python train.py --n_layer=13 --d_model=192 --n_head=9 --n_kv_head=9 --head_dim=32 --d_mlp=768 --vocab_size=4434 --activation="gelu" --norm="layernorm" --norm_place="pre" --norm_eps=1e-06 --positions="rope" --rope_base=10000.0 --rope_fraction=0.25 --qk_norm=false --attn_scale=0.177 --bias="all" --tie_embeddings=false --parallel_block=true --extras=["capped logits"] --init="uniform" --init_std_qkv=0.0545 --init_std_o=0.0 --init_std_up=0.0545 --init_std_down=0.0 --optimizer="soap_variant" --lr=0.00597 --beta1=0.95 --beta2=0.98 --weight_decay=0.05 --lr_head=0.00879 --grad_clip=2.0 --warmup_steps=200 --schedule="wsd" --decay_fraction=0.3 --decay_shape="linear" --final_lr_fraction=0.0 --batch_tokens=32768 --seq_len=128 --doc_mask=true --train_tokens=148100000 --steps=4520 --dataset="wikipedia_en"
Each number is 500 + 25 x the weight over its row's rms, rounded and kept within 0 to 999. Layers, rows and columns count from 0. Numbers have three digits each. The size before them is the row's rms in percent of the matrix's.

# layer 8 attention value, 288x192, rms 0.262, rows 43-152, columns 0-31
084:534488512493510484496499489500546499480535493533480505498532474459456477487516523477477515528474
086:498524420515479523520486481506515483517475562505476557514506503565497529488511538461461527515520
090:522496494483473501465478505523483511507494544504505538518507507477456480501516505522541475502475
087:509521511486469480540516510506476496492510468487477498504509460553505487466510504548502506522522
092:493500501504520550485469501443543492502519500524541545530491496507464507495525418508491548494534
091:448508495472534504498470503474494505496512485502490487522511537527542515482503465483493490528509
092:517509510538511514506525468494457495489519476460489544470506506574476505495474530479490490487454
076:487504547488465458484501515523507533505493476529487446515491489517460515494477477510551472485508
091:488499498537501469527467550487547541494449484525505482514485465458563514495479499473496505486483
079:470523463535515504510511516502504457465504494553480567499511508521539470512504439495531465494473
080:496521494501500535517489501487477505479511553432486562463515495493451533520493472542563473455507
085:482518499490528465464461507490448513498493530493478515461510470542498489466511499554499500467508
087:556494503518523458480472492450485502498549480532508482472494508509494495483496490482470509500457
086:509493509526540496525537493497485544453502527488503515508547493496459498530501531458558504477534
116:496496511496476466529499527478477492479460490520485453519529478505532464472520530517472549501518
089:493497462488493498476518500525523463497444535486519474483488536525484484502489461495469500539469
091:516491511470515474502457510476546540480498469486516502508536488464491518504452492491522513552484
096:520517487514496502496473479510495477532501507508488552501538507502497477527470511519500516490482
086:479506517491474508490482481538514511497485505491463542511459514482496476509485487495500511523493
090:482480471492520476501534521474490480517515532501487533477493512542508541473507533476503526509529
078:510529510493489489565485484459452552536494528484507470521481509454480470515521483557453476465472
092:520525522494501490526483496498484508468492526493507498497501495495454478492513536542503496500513
080:508528466460516508491525505481471498477492461477531509512476491436499503518474534470523459502456
074:512516491513515523514537523455489487491482531491472507461491525506538482475509497497516507461542
088:539474503537508534504506511514524502510517517482518483483503513504528514470511526556503454506502
089:496505493483504513529519481488479466540477483524504454489526524512469468512494491502524512551477
094:519475465514453539477461521495480483478505484530484525515501514487465477488491498469540522554544
091:483533501498473490504499510507562483503453529540496531505485489545515483476525501478514490485518
080:485544446535462496507500516493485457504476540492506489502506521560493489469458503473521545529526
087:496488490504492502522497495527508523497501509468514479502515516509578450479489539524490494504532
080:484463561479470515496463489498479501475500529537543459489478525488486516486480502508495500544513
082:516450488511491494505452480454484506509487498525529504485494446534481485492488516484531521531458
078:474529491499503520469502492481497495480466488481516532498485498567508450478515516482515490488549
080:532511476480509501533552507500529495530551441536483552507492510494497484489497506508540460503498
076:507490469478497523488479502520489499533517498492507508535512483504492428504509465461483499488500
076:501499469497489538499511525506529547490529515477521482516484522467514498530522530493519505452535
081:431524475496479520519512507533463486516499507524494498494543509560524497446532511500477556513480
088:496510497480457440462517490526461472526498481501530504483452514536490487467473533477512494503491
079:475526496512465458541478551511490540529462464520530526466512516500507452492490531486516496514443
082:508494516495481470531484493536492480512480452507502506463490481494461473460528506481493494448514
082:521551519476507515470487495474486500479498469475506492524467506475491461490481494483487506438543
079:523513522530532528461489506493506481490494516457463524517514509525480468513527518516477495494506
089:467503481443469474543534453492484501523485470503522503524523494460523513477501454497501492533452
083:485520533478495566509498528494516515495541504507510464476461537500503485435469473500459505502492
089:563517477520493483541518497463512504489516483516501524466497465513493507496536504439493515458508
094:528493525506519496437482531505506486479478506487465527508459543502508479466500542518492517477534
089:538489527479493508497507547477546494533486516513490465525480479481517520544520469504525465477545
080:529549468536489544485489489479541537505497509500515513501508513512509534497528491510496474449475
083:473488535469492519503468470518453490545487478497506489474474446525457505505520493488486518489494
070:523524499484461489538493494480493484529518498501547499515531510482479515491538496510465465497448
078:467457503515484539514504523474497485503508514478519459434489473509521495534521477455494468494570
085:481509534505496510518494488480492533492443512505507479493526516498475519515495533476512463489572
090:510497471498497515479511486473546502496512464494462553522461451497520529511509491501501473539498
087:489518490495478480506480463524512484477519524530513493482464490497531479492482463537483482488535
079:502491508539494513493433461539498506522492499486473498490518488497531485490503514502512492473494
090:510536472493507562499496460499550485488477572500469531522562487504525475496505493513492470518550
084:505482515477504458488451477483497452495522485527527514473510459463502501481516548483484506515496
090:495512507503477515478487469525496511528501512511506491519497565473428521475526510493527529471469
084:487526525505514500497500495480526513491566513513507472510495424483532509470493502533515509532516
080:511473520525494535475484511511542474490481491504452481515514544511471493498476515515539466491531
079:485539496500475466501485515461511512513486482507471488527492491519504529462463535474468538474506
082:554533519486523517534496499492480498509483501482508513538490544522530496533504468502499480497487
080:495517522491491555519474509498476494469504496535527504447503496474481517555527551503512534476517
076:487534505517447498531474505479481520539563489488513518521519486475498459483522468504513480511525
083:508505508495550510494450457542471512476495535529477499521514495446510535493498510462524530537517
085:538506516503470483530521517513509524536515439534543478459557472484479477530502495466489508475477
093:460489487516516489488482552499493479486513502498512484520462465507523478503510454520496506483521
079:454557466564520495504520520489486494463516497494476509477527507506497543498474518464506534547523
089:542492523546506532504474491502493521526514499523467517476533471473483508520464523497526553507483
081:469507517520482505543488490484507509473485478490486502517490539537467475493481507505500504555542
093:505497517501492535469512471558491493493496484450506496521495515512539507504477505450494521513484
081:479489497449508508506490489512538498526522516521507507486507490504459479474500500551500466459477
087:507496543513481498490510494516509536498535497510510496477506474546520477507490433522515480514487
081:502490496502493527503520500495541535506485510474535469494484527489476486512480488539506475511488
083:498537456504476465531532492467511482512507523546493496463475466527510457509543492502438473514485
092:525476471502514493532467470523477496466509514496471492523517499538519509518513522494464547528527
083:508448485518510515520530491518520492485518490501472492522574513485521485536495484515506554503485
098:468547520514446485497459518502479518523526463518498475483512561482450517500517495487507485518525
084:482528506494491487514487484523530502486485528508451514537490460493498469475472482467491518500487
087:471460455476491525506523473500496442532509499477487512505516504514478471563507461511488517479507
086:491533488493485495524492499504497505487520497467506546466544462521427483472479456561518504514512
078:494547507486503515514494524488483508476504482496494534476462464516534500488528465513534505570497
088:472492464515530477534478496494501428515492539523464514528480465508548526507505469481517536475512
082:518464498541491437505502477516482488499512544528517519489471505490507480526508519467510449477519
088:519466501474551511529483493481498516461508491510543529487497496517571494464513511497481484513528
096:501494554490525502474529489491496489487527501488524533514477515499485514498468482521506480549444
104:491507521504466521526504512471509521500481520494496536517460477498494485488531531546557490548513
100:540545472498471473511473520499519537552486471516497472474508495480490500494481519498497508481538
107:504518511517541504489497474482519517525562519446472475517475494520508562499500531496529487521500
093:500513530517516508480484502466411505462449513468506520516506499511495457547516528442477487505526
096:511462488513537514504487528545531509521510461491484517500467542510497517496502503515480454500519
096:504481538518458477486520487510478494453526503531508513501507532488471555500440527474510516491462
089:527507538510457522444497506531514498461499465510507485552533544489469515507501569465545553502494
097:532468480519494524509521500517463521480479480449467505502526512493516539487490517505486478507537
103:516485465511510532490521469472515519522512517481515479491525505518449500494505475468496545556524
093:492530473488486537519508518518493528528560489503527493498509538480557509546483505459524518512532
093:501495555491504514526457478502525516465491484488552519551481534509507483494500502476506482501484
109:500535494494538509492449490516541522520554546473483479504516463503493486487495533486461449490504
105:505488500515518500493477556462548499530454520530485487484458464466493501517475491525435545497493
098:508469517502493495504466477517493474515497510493448533472465483512517503552498431465500522495492
090:531466461546475528469489469480530490481519502502471471488545477502472477522525515502486524513547
090:543510528443508487524522520553502503499516461502525507470510495529485484499514503519501496463560
096:523498493519512505498494527503501519487451511490500459471533495545561490515486505494476480489481
091:513462520514510500532488486466484540527522493452499464461541529491512473502492497492461531497497
104:530464502471508465492524481495536491515495531465469490525490502509440528519525506461508489466464
093:490481544518528522512524476511496503491476447487486506553483458498469482510490495507524489516524
105:511490490495549514526482535505487498512486500526521519498482511514484476462522477501474475517501
097:524486518478484482514502521507538484520500516449500481538493510543509502508466461496480510516507
097:522510492475501530483498501506522513548532495499452508487493500513493539486521497518485495487486
095:514510466472478532496525534469499529465561521539486511506449486525462538504486472480507496548461
# layer 8 attention output (transposed), 288x192, rms 0.225, rows 43-151, columns 0-31
090:492523497520499496489489478551537502478493471448536490558471496538514557513523514519484560502513
093:502530519492480477474551508466454532484551485491560510461525499486484502520548526522490463488470
102:536475514473479502527489477489457475508501495483502498491525496508528545520488510528512515484515
091:506511498525521544519541518517510529497542518489485509481512474466533511496469492482520468451516
098:473472487519459482488492528494497453524506467509548496491524524473430492531468531492530454496518
099:487486511475530492504478505513511501507500512509496469490509438497490486537507495488476510514497
100:470510495485472486521476561525526519500506492478520485486484506513506496477507496465473456517486
082:492526495494556498538469470505481500531501528488478491495547511503512460502499537524498515469557
094:499509509494513536497511472503480439486532493525491502513514478521532509501506496469483512501491
090:505511523527539503485482483473504525500522482464492439481481455462520527492502513512513518530491
091:460446501513509479488519485458502508521497540486509489539525486488514459490535501515483500486489
091:486463515501486460501503491451557550500534522455534506517481510499533518516470519544503495540472
090:498514512483516515511523484563454464508490516470472486550511460452506475488454489471502428509532
093:494505474498487471507494520511558509501506518519484469485497517509537522453539473491506451498484
117:534525511499538533460540538490517447455476541512480503517497496501481482505453502457502523493492
100:539463503473452432512489509486501499443482506479522535518509502497468473526553508470521517498513
099:503502493494498474498527454528515505470522522510487471485487492560545523497521463493498510463465
100:507493499497486487477539506476487528494501466479481501514457488480505471497512476495500526484468
096:480522496531511477531489528558504578494477487480509491505507506513481510546534519518520539534482
094:548479471499485545491528545473470529485499493509503455500500529495531433495499481534488466455509
088:508485526493512498506537458511523542502476477500522511475481521503480551450466548442526531476545
092:499520509510514508536505510489504514520526473468500522469523533496479508534452490484505535534537
083:531498465459535457525508524496500471514540506526510519507479455480496498524559525525493558473525
078:497531524533496508518485538512479535486526469520530519551529534536445499532528504482526491457490
098:470481545544558495481510577512488484489544497523514521513461530534495480525502491492497478451477
096:483491502492492514466484474520510539505472501478522513474493468509467504453505458485494496495491
093:501516501498546507474513517501528498518492498465506491490487492508523438445509498514529512488497
096:520506497537483472446529472516493523538498480490553482541511472484497497450558507477481472535510
088:512471484537496499489489532472481526498481470499522519531525534494525488497469489463503461504527
090:481491498479532543499501499520468530513505552475513482469484549483518475487519473519497530475512
083:522520502504535525485431548533477492530494536488492524507475539502481512508454459478511502530483
090:459485455517565484533490531530489483471504482498479519490564511503540510481545499507508538495492
086:498492506569468456480485474524494536545541514532525477507506500495489505451519419484516464522485
086:470503479498499484548505515464504532470479483467512493478456494519490485487514458506524518508519
087:499504538532553525484483463523535466500477493451467476509481485485504495491569519476512513527493
084:535512515551517498479472558520499487520522500503490505515499559503490484496511519511531480513508
088:491538505520468488461545454543477526473525470482530493509520520533467472473530449511521529478523
091:495459480523501513524511513502528530507471510537524463486526474509491506511491512491448490554488
086:472523518515451474494497525488507532519523493484490486519502498516464531496521497487493473502474
088:477504518490529493512532502490499487461453513524457496502533477469507497526501464520499476524500
090:502510481472491478521482478543521473504549451485485487506510495473497514505494456497458514512498
087:503504479473505508548475450464462471480515500480502508548467510534507532501470547484498460508571
097:481502502469480509499490466489524500497473479525503529489519435484483483513512532547514536528486
092:494504552497499492498457534533504473471500508486495481472507526476548432497438446512522468570493
094:479502493530474530497498496523502504497502518491568502506513438499492504491516463489461510466492
096:491479501561529507525479476509530508510507520505483501490448492534486499489454452509499484505498
095:469488516534454456494520512465505553529486513485503513497471490508519518494493507522503503505478
089:556504532507491463485506556472466556484469538459493489501486488481477483502488552503496503544533
088:536491523505533496497539480507494427489486502568492487486498512494502507493488527497545479512477
081:507485550467493507469489561516520479498499539521497537504489452471502505497471484460492519495529
085:483494526503495471515492494530493536556475504490501507533529485528501511492522499455545510500522
089:490531494514500519502507509497488503530582506510501494495487497495420431482483507483526475495517
095:500485506503535528537507508518502491442454499529507493552491501506513514481469507495478530438515
087:518530457512518531522513491502445499488538488497532521475466510504506493513536524505493490493497
076:488515545454474517497485512489543499554521503465491484515489492521509510512492518513550527472532
090:525526513454479474511474513531454509478504497519487481474511518489503476484498478483502494480493
084:506459509510547505486514483519494510488489485483513472528526504531495510438529483449500460470515
086:484506479509527491505505527485556489484515509495466536498511523463534506499503510497506497463506
084:471479504463488506515465517535504453480522490488501434491493564495514524481531528524525508458470
084:544512477451513509549477496503470487474512482516524536479448519481504480487470471489520495509495
084:517482503502497564511503464506474541505525491512502504517496512482513529512519491517498509545542
088:475510509504470519499524505524481498480523532497500500444473481466523477495469510502509505538532
084:487505504526469493535477502506512520480487509492488503540500507450540502462448515449561459475482
078:479510461498522490479511492531482500496492513503454489455491475506466509470501530530529536524434
083:508482535489517512513510498490477508499500507486516483460520510491524532526496556452514513478534
089:492438505449486530498476499468527461438536500452450480518434479544482496495510461491459514525536
087:512469536493499477517485473487513564514477520519512524508534511484487532499499529482513511474476
084:493448519502492510501462459520485507518483510490476474516521509521536540495489479459484507519490
085:491497516550534508520499483468504498497539474475480442531498508509497524478497473485496464464483
084:517481536502499546470452493512499484511496538523500537493497503475473503440493506492505528541474
091:501484505503514517487509479489491507528517504546480509455498503491515508505486507475489498502510
082:536531493497506477520510490460483525468507492490507449515480451502487472520535504436489526483464
090:501462485519533496513467519508504503519500524475534512529518474513507480540510505475502534496510
083:464550513461483478492508515501517516504517483532456533541497513539508500499503495518513481482491
087:474485511512416500466505518490473516526443483465479507504508468457519493483493487517518492513445
088:467525544516492521498458483491519488519491487505493517506520494498504497539498497529514508497511
088:548534488530533490541505504482499510527467523515417504495514498494467502490475530496487487542521
091:494519516521522491491493476510546528485474499488507518478498493519530461490507534509505509515494
082:497465560485467497489496471483538509497486464476519509492455506488489494504486468460520503554509
089:450502500514502495488549488510485473542463567481479464525471549487535496457524533506519473469514
089:504496467468477551507496523476520497485517472566549512512533472519523501503509471508452484444457
082:519506526511466531526523487534478483514499503510505547535490539514507491496475434510480467496469
090:510481518511506500519489499512487504530467479496542496503508533481475487487482530494509473517498
085:474482533457504479478446521516467468501496523500510519488501465528496562468514510503499502470549
086:493477504481501499505522475476502488545482468497472468449496469442477508502504528476464505525474
099:480426499525500517525522485459473477496445493507551496465526485508503489459498517504504522496503
098:537486515496487508467499487496523536498521521545513513509510509512466480564462462478478512451531
095:505502497512521495500481502476525478486526506495478512505502514499529494490481501527499492469502
094:516517523499482492491520474498507492526484484474491568457505513505473474515479476474509510537491
095:530486492537514483518525513544502561514528488518513491531499474490516521489495547548515512457487
095:497485495506494442437548490504517496491504492462489496528524505497473516479512452487505505487444
091:510452482473491523503511473510517505467480500517509473496462504536504504525524498530466476510509
086:499499536518530488519514431467517519492484499486516534501480466515507472484477512551480484516505
094:487509530492461470518515492508529439488490528524496484474442526484513452528480511498524471488502
100:538481535476482398490529512516550514505511479498514533485462468479505510485493532515521492516440
093:502511507479481450508513491520492465467441465485478535488498528528460511515510493478476476447488
094:458497457470487523495517498483491525482467505494483503495517487499494559517506469541503505462480
094:527482485495509491497575510481495513499454493527472476504503510479487496463513450551449530506495
098:449489509546516494501497511515485491468491521463547503475508523512480518547502540505499469488481
097:490476463457517502470525492516506485498448480489530468460501490478471529472524491483513475503492
090:506499483458488467499448544551542510507559493461504544530498513491532501530533499480514489436475
090:506449506505530441442441529509515487571470473532466474548499486463465484517526505483498527546476
093:454508509493525504524507520525482521529491468508496539520495504483507528491481537474516485503520
093:482480542487498527488487546504485530555531525521482532474427523488516503512522520495532497546517
098:486490492502548544489503485490474509448471501481492490503473499497490498511522500522490501544503
094:509465496484501471494516549505505546492461542524471530530524501497513472499509535435536550501507
100:487488553535509503494532487487566493493487525468469487479530475486531492478490535459472487506508
089:507469495491537493494521470484491517481480523510451477481499515462509508454530526495499493499475
092:495532493534518418486473516451537504496452547517464515483487523498483485521451437504478493532447
# layer 8 attention query, 288x192, rms 0.22, rows 64-159, columns 0-31
084:521516497506528490517461550486481497484468492495500526520532512529472490493470550518520511503502
094:462469567534524447491505468500500455489501525464550511540518461488502446537482457514532484517470
088:542477509563477489502516472472498509466526499488500485506486471503523502572482486500481511513534
084:453547542494492476515549539513515488489498511511479478518537494504528470520493459490546476492512
084:464492494532482417529501485475497540498510515508482439524538463469541516490513494559488490496487
084:517517501479529535502481511481517475472509516499527507476503546477515525458503514468518516516509
089:491488487468516513503542519516536511512506505480508494469488515488494481487537518480508526500520
091:474483502483461478540449517504522533491526482513553497515518496529520499481514515484492454496508
097:520514511493485471514519499504475495490519519526538501467518478512497503505484473482509537514484
082:515494500471488527463474526486528503514526517499526491457452501498471488527490487509521553472470
096:515531479524514492529500505506493502516540522494512479467505508493496503518498509499483502515532
092:504459443491515500497489517507525463478512457515519459502463489517453494536488506503479500473500
086:479515487513493514523452536539534491502459510532483519469502470476518495479528493502436476516499
089:495526504557486516517528524482474469522484485499481532503492478512516507494507531511513467452513
089:508471535507551475441474455474503513466515510515531497508489501490511456526466508507492460506507
090:554524504525502522464493498488473521507508508489535459470482474484503468496510546547486547528496
088:520492539510503501485488538449513502509541530528478503443482470512535504465535483571485488493492
091:482508456510514509495519511478503519464449430493501440496495507506535499495484520502512502440527
086:467524497480486482523519490527559486467463529502513511509480584519517500467506495474562510536481
099:492530528504470482501476510467436502474519478521470490513470513513495510505472473511497509488478
090:475464507539522526499507498477482501487483521505552472574488500440514480438515471501537485504485
086:476432500499497479474480452550524511521509527498500539514535517534475520496489553479497476498549
103:480496508505485474502477473509504480444475476531510479489487484492496474538517496523486469481486
086:493495482451512537486458490492519506476518519474513478450504505485495515517550485507510489499541
083:506503478487493466498497525548515524469482466439489500477475495482448504517482478478508469480501
092:475526465517514522493510496501496528490498475512478516495501515527470538498453480516505525438498
084:501545487539534486470518473555495463518541461495529514525440519490526486514500477476519515495532
082:474531494543477495517508512499485517491543488530515453502473512534468516458528524552472481490486
093:503486516494496511488461512502546487499457468538530546501518489403502503477487541527529549479528
084:460506491486451518548504486462493492518480474509503494505521519457484525551488437479504464472496
089:518485570490482479476534488495544468519481487496515475533502500469483466493553487530477477544445
084:508429444498517496541491525461463503462534492490501479482479501544559500515523453506518466472467
084:506532498499482538510512457481469488493498507519521505481492522524489548456503515473507514477508
104:490502500502500520508479511546461530488509454487527531494482500516504557532515520517469505475474
081:517544496521539494505484488508521512510499533467514493526526527474587509527515496466532531544487
106:512486525481529511500467485551470498509499482476537478546450491512523520495491470514477517500435
096:471488495525462479513504515443470540509529560472463463511533514519492460493522554505514509526499
097:544473549486509507504487464509499543543527467481536530494479498513500501498524465495500527484481
105:504528552492475497520498534499499507496500493460497532455535489495486487501521492512446493517486
101:505508490515506476552492511447452556499467458535485559517506519528471479495486506483506449523502
104:546476517503462502482502478524525483475472492528494513552469488521510462528554484490498496466523
100:516513521516519482496481515492503517483501541522505515478556496468514504495559576483514543460500
098:567445484490442513490474536493493546514486509485527483514531452518487540486484517476483500503501
099:495487481502469485514543513507517547491505487490519478517476539471493529493519468507518489506504
096:505477528498462512476509512540514510504552522448501518519521484517527476517476490516534543547471
098:447494462498459474541484518473503480478493530469519514528542543493500504456508526514559531493475
101:482507457458494538460500488519516489468495445508557534496538511428509508519539521526476488503509
098:497496530501499497473422429514497539467462555527495510508523491508507495476502482510551508513519
097:501536491497490469507500489487506476486533503524477511484531492514513506503526502509519493486463
098:498475503488539465491547520499496503503511440509474479513481525482484528516538477508509488490519
104:504485493501447526504481508489474528496510528536448480488512507509518510483494472493506512474527
103:493459480481499531488459508514505470483474464456497537543502512499485469537533530462514481479491
094:500454508482503511579469513484467490519492487509514501442491534494504508479490500462531505515495
100:488515438527471487502479450503536521472453487489509527526516529495500478505530458503477496528520
105:467475499486467511522494523476557533518510500488492476500485491501524486551528510456501522514447
100:470531476515465482463498496488488427517480495493457470494492511480548513489464488481528538476482
098:522529504539441535527488518504492483510535508540486520472484529503491498479471477522502559488460
104:512504460516498482561455489498534527475527495545504513523516489491492461524497533495468509468439
106:498483498510490481499509499518508501535520511484526492491492516506518523478458484507524460501509
100:475515520462482487522526469509479500509499473549488491521501509467500521467515466478489440453523
097:501509535535512510503506493507457536492510472523484479526485505508485496539468466525547467491498
094:528458500523443485522482472556470495538496510458522519545481512543486476480494517492495508490542
104:507511535521483520524483446473466498534440509475463499483496487503474488500561517478551512494512
098:481480511518527521521510503521483493498507463487494511481474503531462509512487498534458520521456
080:496562501491483501508482496536473481543503462472467515448470489511533470532471458499545512478489
071:494494510508512491497538461535512505484525515497508508562501511488506457519472493521494482497521
101:469468554460505480506507547465502469470502500488487485486548482497461504518516505479482520530510
081:510535515493554472529523470482526516451507502488494533537490524501560502517511460457507518493462
094:544467536495549497465496523505464508489512481513523519536493479574436463479495478504496500496484
115:475477509489463509515513552502468475478482576518469475501542531439447477510478491482494499469506
103:470491516497493474480499531498504505508523479509532493442468533534437518491520530501460523495479
101:456478518529477463540451508526486504479499474508453507527510475486534500482510522483502494537481
111:475508454488498507508487472506480477536500496460463490488529497481578497510540496505520517521501
112:527485507516550489482484529528512524488500490469529488482490512507458484511515510520532488518501
108:539499500499496529504486523465452500509512489520483474484501498564524494445515471531505473477508
105:530491479510512510479495477501478503413517485507505520489506506504507514506486515511520519483495
110:527484470536510517493522519544481502527485531516485489454465477435497488479519472522488497549512
107:536529519455484521507498483485503504471501473496515532485534507503466525470541554508500532471554
107:486528467473485524508503527481527451524454498526496485522506482514455489494472514494521534505510
106:522521478466508484491501523504481539454473456481510477460464470481519485529513520485516510500470
113:516509509503496519479525501474580506558500518486504490497493491479465481489454493518536494515507
105:498471505514511467504500471488525547459522512509547490501496513522520510500536508540474487488519
104:476476482469516499531512490513574417514523497505535468510518489450524528481504481493519461522497
100:541502500531514489511529510509505545498510502494514540481529497540489489471523460457514533528485
113:515447474500508507489526510511484523481477503497513488537462515507515492495498440519518494545501
107:476534481519535496454525477454490515503505468485461493511484534535474473539511494498592456489526
121:491493498495480561523486494530529503469499473526474498510471518546515509455484512510494488509481
109:488480471481494481461529543477475445526492512521498509489511491456488530527511536496500499482497
103:478495452505511470513489469517512496488555514511504519555493530473507478524456501490484500515477
110:477492494519492494495488445493464525489517525490519470521518494520467522539518552481515514497477
108:515553525504464498522490458494444470536492464508483476451527528523491508496492570537482503515498
107:510490495547507514516505532507494517527518521485504485504497540443463494455465520464484476472537
105:504500443564478484474530469492512512503499476484518520486515474524536504520498518495488468544514
108:525496487460520497480502485519493458528500523448526480464499508467518493481464527503533542491526
101:495519436487467503515519535512504487510464507502475515499476519549504512503472471460497537526506
105:508519509469470487448528473488495501542545502460488496474499485502500515509530555523433460473472
# layer 8 attention key, 288x192, rms 0.225, rows 64-159, columns 0-31
091:536533436553463527499537497508520520506486502486503523522483498473545517467531495510510509457506
071:511513472497497515485486491498554534513532479500510529476503497523528476505514549512492509531460
083:514504498445502492490502501486508489528516535518516492480502441501493441476486497463510542487493
081:486482526494512475532484519489510531537473468463515498542519515498497483460519503493521516509496
089:523565494517479493504504478511508484488489489493518541535472507458518556504473452494505510507506
099:497543452539485469511500485523534514482500499473452526515435528520501540518506440512482530504493
089:522505457483563507480503536503483500508487492466493499499511436502551507493485509519500504469500
088:507505501514500494474494528550505497514456536544529479494497501515484521530474473505503523504478
094:472482513511480524509531456494481498496518506500490494481528447532510499509436481483469517481513
084:475489477521489453489501501514478514521419497492525512507509504509564499521495549531488463461476
097:512483495507469550511465534517489525490475499497454521487451503499539499435506498493467469472507
095:525485506515488532534508498525505535466490475487478487529496509508501496510521500485483488518514
093:499486491469526507531483519497490536532489533506525533500466517485476434540537502516565562455464
093:504529482501552477440519484463538468452505514484505516504547478492468450514550523482498510520480
081:507505497487490531495485499533502468532502493517480476475531497498511491520524425487506485505553
089:492525546515517510525534520532476506552476520512502554513473495497526495506467475541491491501532
089:519475561489474471471524483491522513504485501481524536528509510506497507509522508488498508513493
089:504477473501468523489526478511448506475518486466503519496471460484509443524558493475464502559500
086:505478499511468509530532492507532499465535515469494473482553495476513523480495504504461508489484
094:506490550514513502493492522513533469481481478498496456499534469471465469522511528467492480484543
087:483528428487504560536516529504513501510517527516477495477490527483524502501511544458498511528515
088:526504495524527517511460498497513551488512517475526513508506457481484525516515496486464550518472
094:506463482516556507510510514505495509484480536481519515525538497504516480482529535493489545498492
088:493496559526493489520495535448496504482512494476492546502519481533511498531519487504486511528480
087:523501513531515539488497511474506514466525531499500511460502506486512494498520493498503485467444
098:510480480455481490478483519528511494492480481486545510463510517483466482532512520470457535524467
082:520479496529510512483487510475449510498540514484453493509486553512501531525456549475469479573490
087:517449466509494548504537472529480501494533475547511500552530526489511493514456467459485489500531
093:495517510530502469498545508523507506531523497489552506454460506481507465501519462476474498507491
083:514491494495451529518505525542481543495470480502494463487485501503524484529474524515501464518499
085:499555526492491438509522495485569530519528554496477522538506497495500497524519493478512508517506
083:525508501488471522476479468532518486494480464540519487487446529466476504504488529490522523487510
082:487489513454506522475463480481516484491486513482535499492540494478489448501496472515473495503529
076:459501491520491509512507460533488466496513519458488484527503490447451500516526467467504506498486
080:498518500492512489538492485517515476520479504538476482534494477553459508480475528508536517454494
094:512493483519514443479486452531497476498513467541512518494444485523522512533446498508528486483511
094:511525516536458488493501483547525485489484490509500479526468493501532521508498484538511411512553
105:467526490530498493530477549541539492478511504473500533503466465557496537502501529516510459500520
111:519529531490529490478524550493542477523496487490457504506500503476519519468517511480500485532497
104:473456509492479508519496533504471462462534505507522466503474482504474493531505486471459507487493
106:496449548488472500576487470496492541499504488501485511490496509492531465507531487476481512498505
098:465497560520518477515544476491489495528500518550450535513519545468509489486474457517503513481523
099:525490478482529480495502501483543507429471509500532499495509509519514495499482462484472484439507
103:512488461476499484484486493492527482512475463513489482532534523509534476478472476469487491467491
099:448512515467479501505480506474524494509474536486536471512486503507514489516521489493549518517491
095:464518508493466508512501494452490567525491511496464499493505505476489503516555480486534471510514
101:524530468504554509537446494495552490504520511525499499479440488557486508495470461464503530472460
100:481549480493505489497520479526483514512441523475536474530506474463462470525507439495511507501506
101:507530485500453489481521516477467498486456488466501495471516498520455533474535471473476495524516
097:553551455513503461507478514470512531457489499461499497478505485531516499515489541540507522491489
103:533504523475463464511504465449525542474511486473454473525468506500507523477472504518510462499482
102:495493476533492492533479489512506513445503491527505507502503533451511479470517544466514503515479
103:474478466491473524495539505525509476489502516556518516500487500517525506520503493534569491493505
107:521468509479464491563480486515496541463508459482484510469537461509496520558453510497498471469497
101:506512536448444494511475495514551494444511458497493470537506496483495469507506497461496467523516
099:480532488512502513503498475506490495523513484554527460540487468489481529453469504471504525501468
100:501520489517551506476520496495481480498479529526485445506500512480527522500521536539505506531483
103:552551516505482471501505545499526459492558510491492551491487509456514468481468488473480491495526
113:513489480477486518458484465544510508478450504522460511490481514494517490463539475510464479514503
104:464513517519510450526493477517488546498538503460492480479521483482486526495499505532511524473487
097:503519510494479484485522485504502459491489484507485507491504496505480549524479482503472517491492
097:547426447488502482518490483532481520504481514490536466516551471534508508450514491560439462489496
105:477479491473500528498515510506491531528472498467507505520533472481536525512470489525488529538511
100:537490492494552471468538522509429479485493501528494488507539486488474504521558502466493517516535
076:487448581487496492526530517496487534503515488510531481506486485499461473490518500506469527498499
064:500525479472470465490484537473491517496514476484492519465488477521528530492499521515479472490472
094:517467531441510516519506485485504523484511495467552448476502509520506493460496520465471475510466
084:467472498496496473501515495528549493522536482497534501484499490529510513499509543481503506497519
123:503478526479489495525535467524468524522499479519535487503481506518489468500524493458478512468479
092:506498497491432509544508512533476529460505514470505467534495483536504490499512520480493499466529
107:507481467461500503486490512499534465508514489431511509462486498529483539485527548550471487538488
106:523488492481499441490484497503507486531530543493508498497465530497488494454495502444487496492479
108:468482525467514533520521473479512513551505549480488482495510501499512487467500459476501519485491
113:512560482484459481515525519484485495515483445493510482514491496511480569465485473491532489503491
112:517499499515463476499528512483527490507522456482508511508479508532486496450525508559498508522557
112:509493472500531491504548483509484512493480499482461469478502501526466496527535467549496467505466
118:468490471513511518513500488531471495540513490520489474497509552460500486542418516578509464480513
111:559532456471513508487485506483480477522512445558524537488532488504499508474524520532499520519531
114:491477477480479539500495541496520524527479513520506472512480506527457503486560494454503472479493
110:491485502500487525509517512552504477488550531477535508499493479509500528539564495493525505495495
113:507475503503508493493530499477497470514468505523522546538504519480522472463532471474558528502483
114:478439507501501473537518490510555552488508492525533499487532490502552547508491487468488531496550
106:447481445512520435506502458524509514514516492479523516488505530525518520530489505476528492533488
106:494529458474492493498535545513528490533488490508497521510516507456510501482481462461457475453479
116:490464458500504515460512468481464534481478517483529465542495548508518520457469474542505498481500
113:482549482513477510529485528504486490485549483464509480447502499503483535521523496489473489543495
118:517480534473522510514503544509488447478508533508483546497459443558495472505472471487503539513479
113:510495506496497519531509480510525522486507532485506492535504506469467511504474465479528478533508
109:514485507509465525539521477513524500470477459486532475516503452552530545472478500530477518497523
118:508470521505550533560492481525484505479551480514508504489504496487508505502483528478458485520489
110:537460467512502526492525499494506453531474474479510462469466517537535493529501503506520474489528
112:534496472433555475485512498481503510452550514498502473490461496477497469443491469506513507476501
109:529513497517492517469501513508465518468515519489505469542507481488496472490499490508469504472493
108:456537495525507492483505522583506497453494510458560542494488493514492459501529516490533550462498
110:505494526516510502472480495497512510533555513562509438492510482492508540542520488506453474530465
107:466474546489486507512514492534536511528533504482486476469537519495480522462529476491516526465514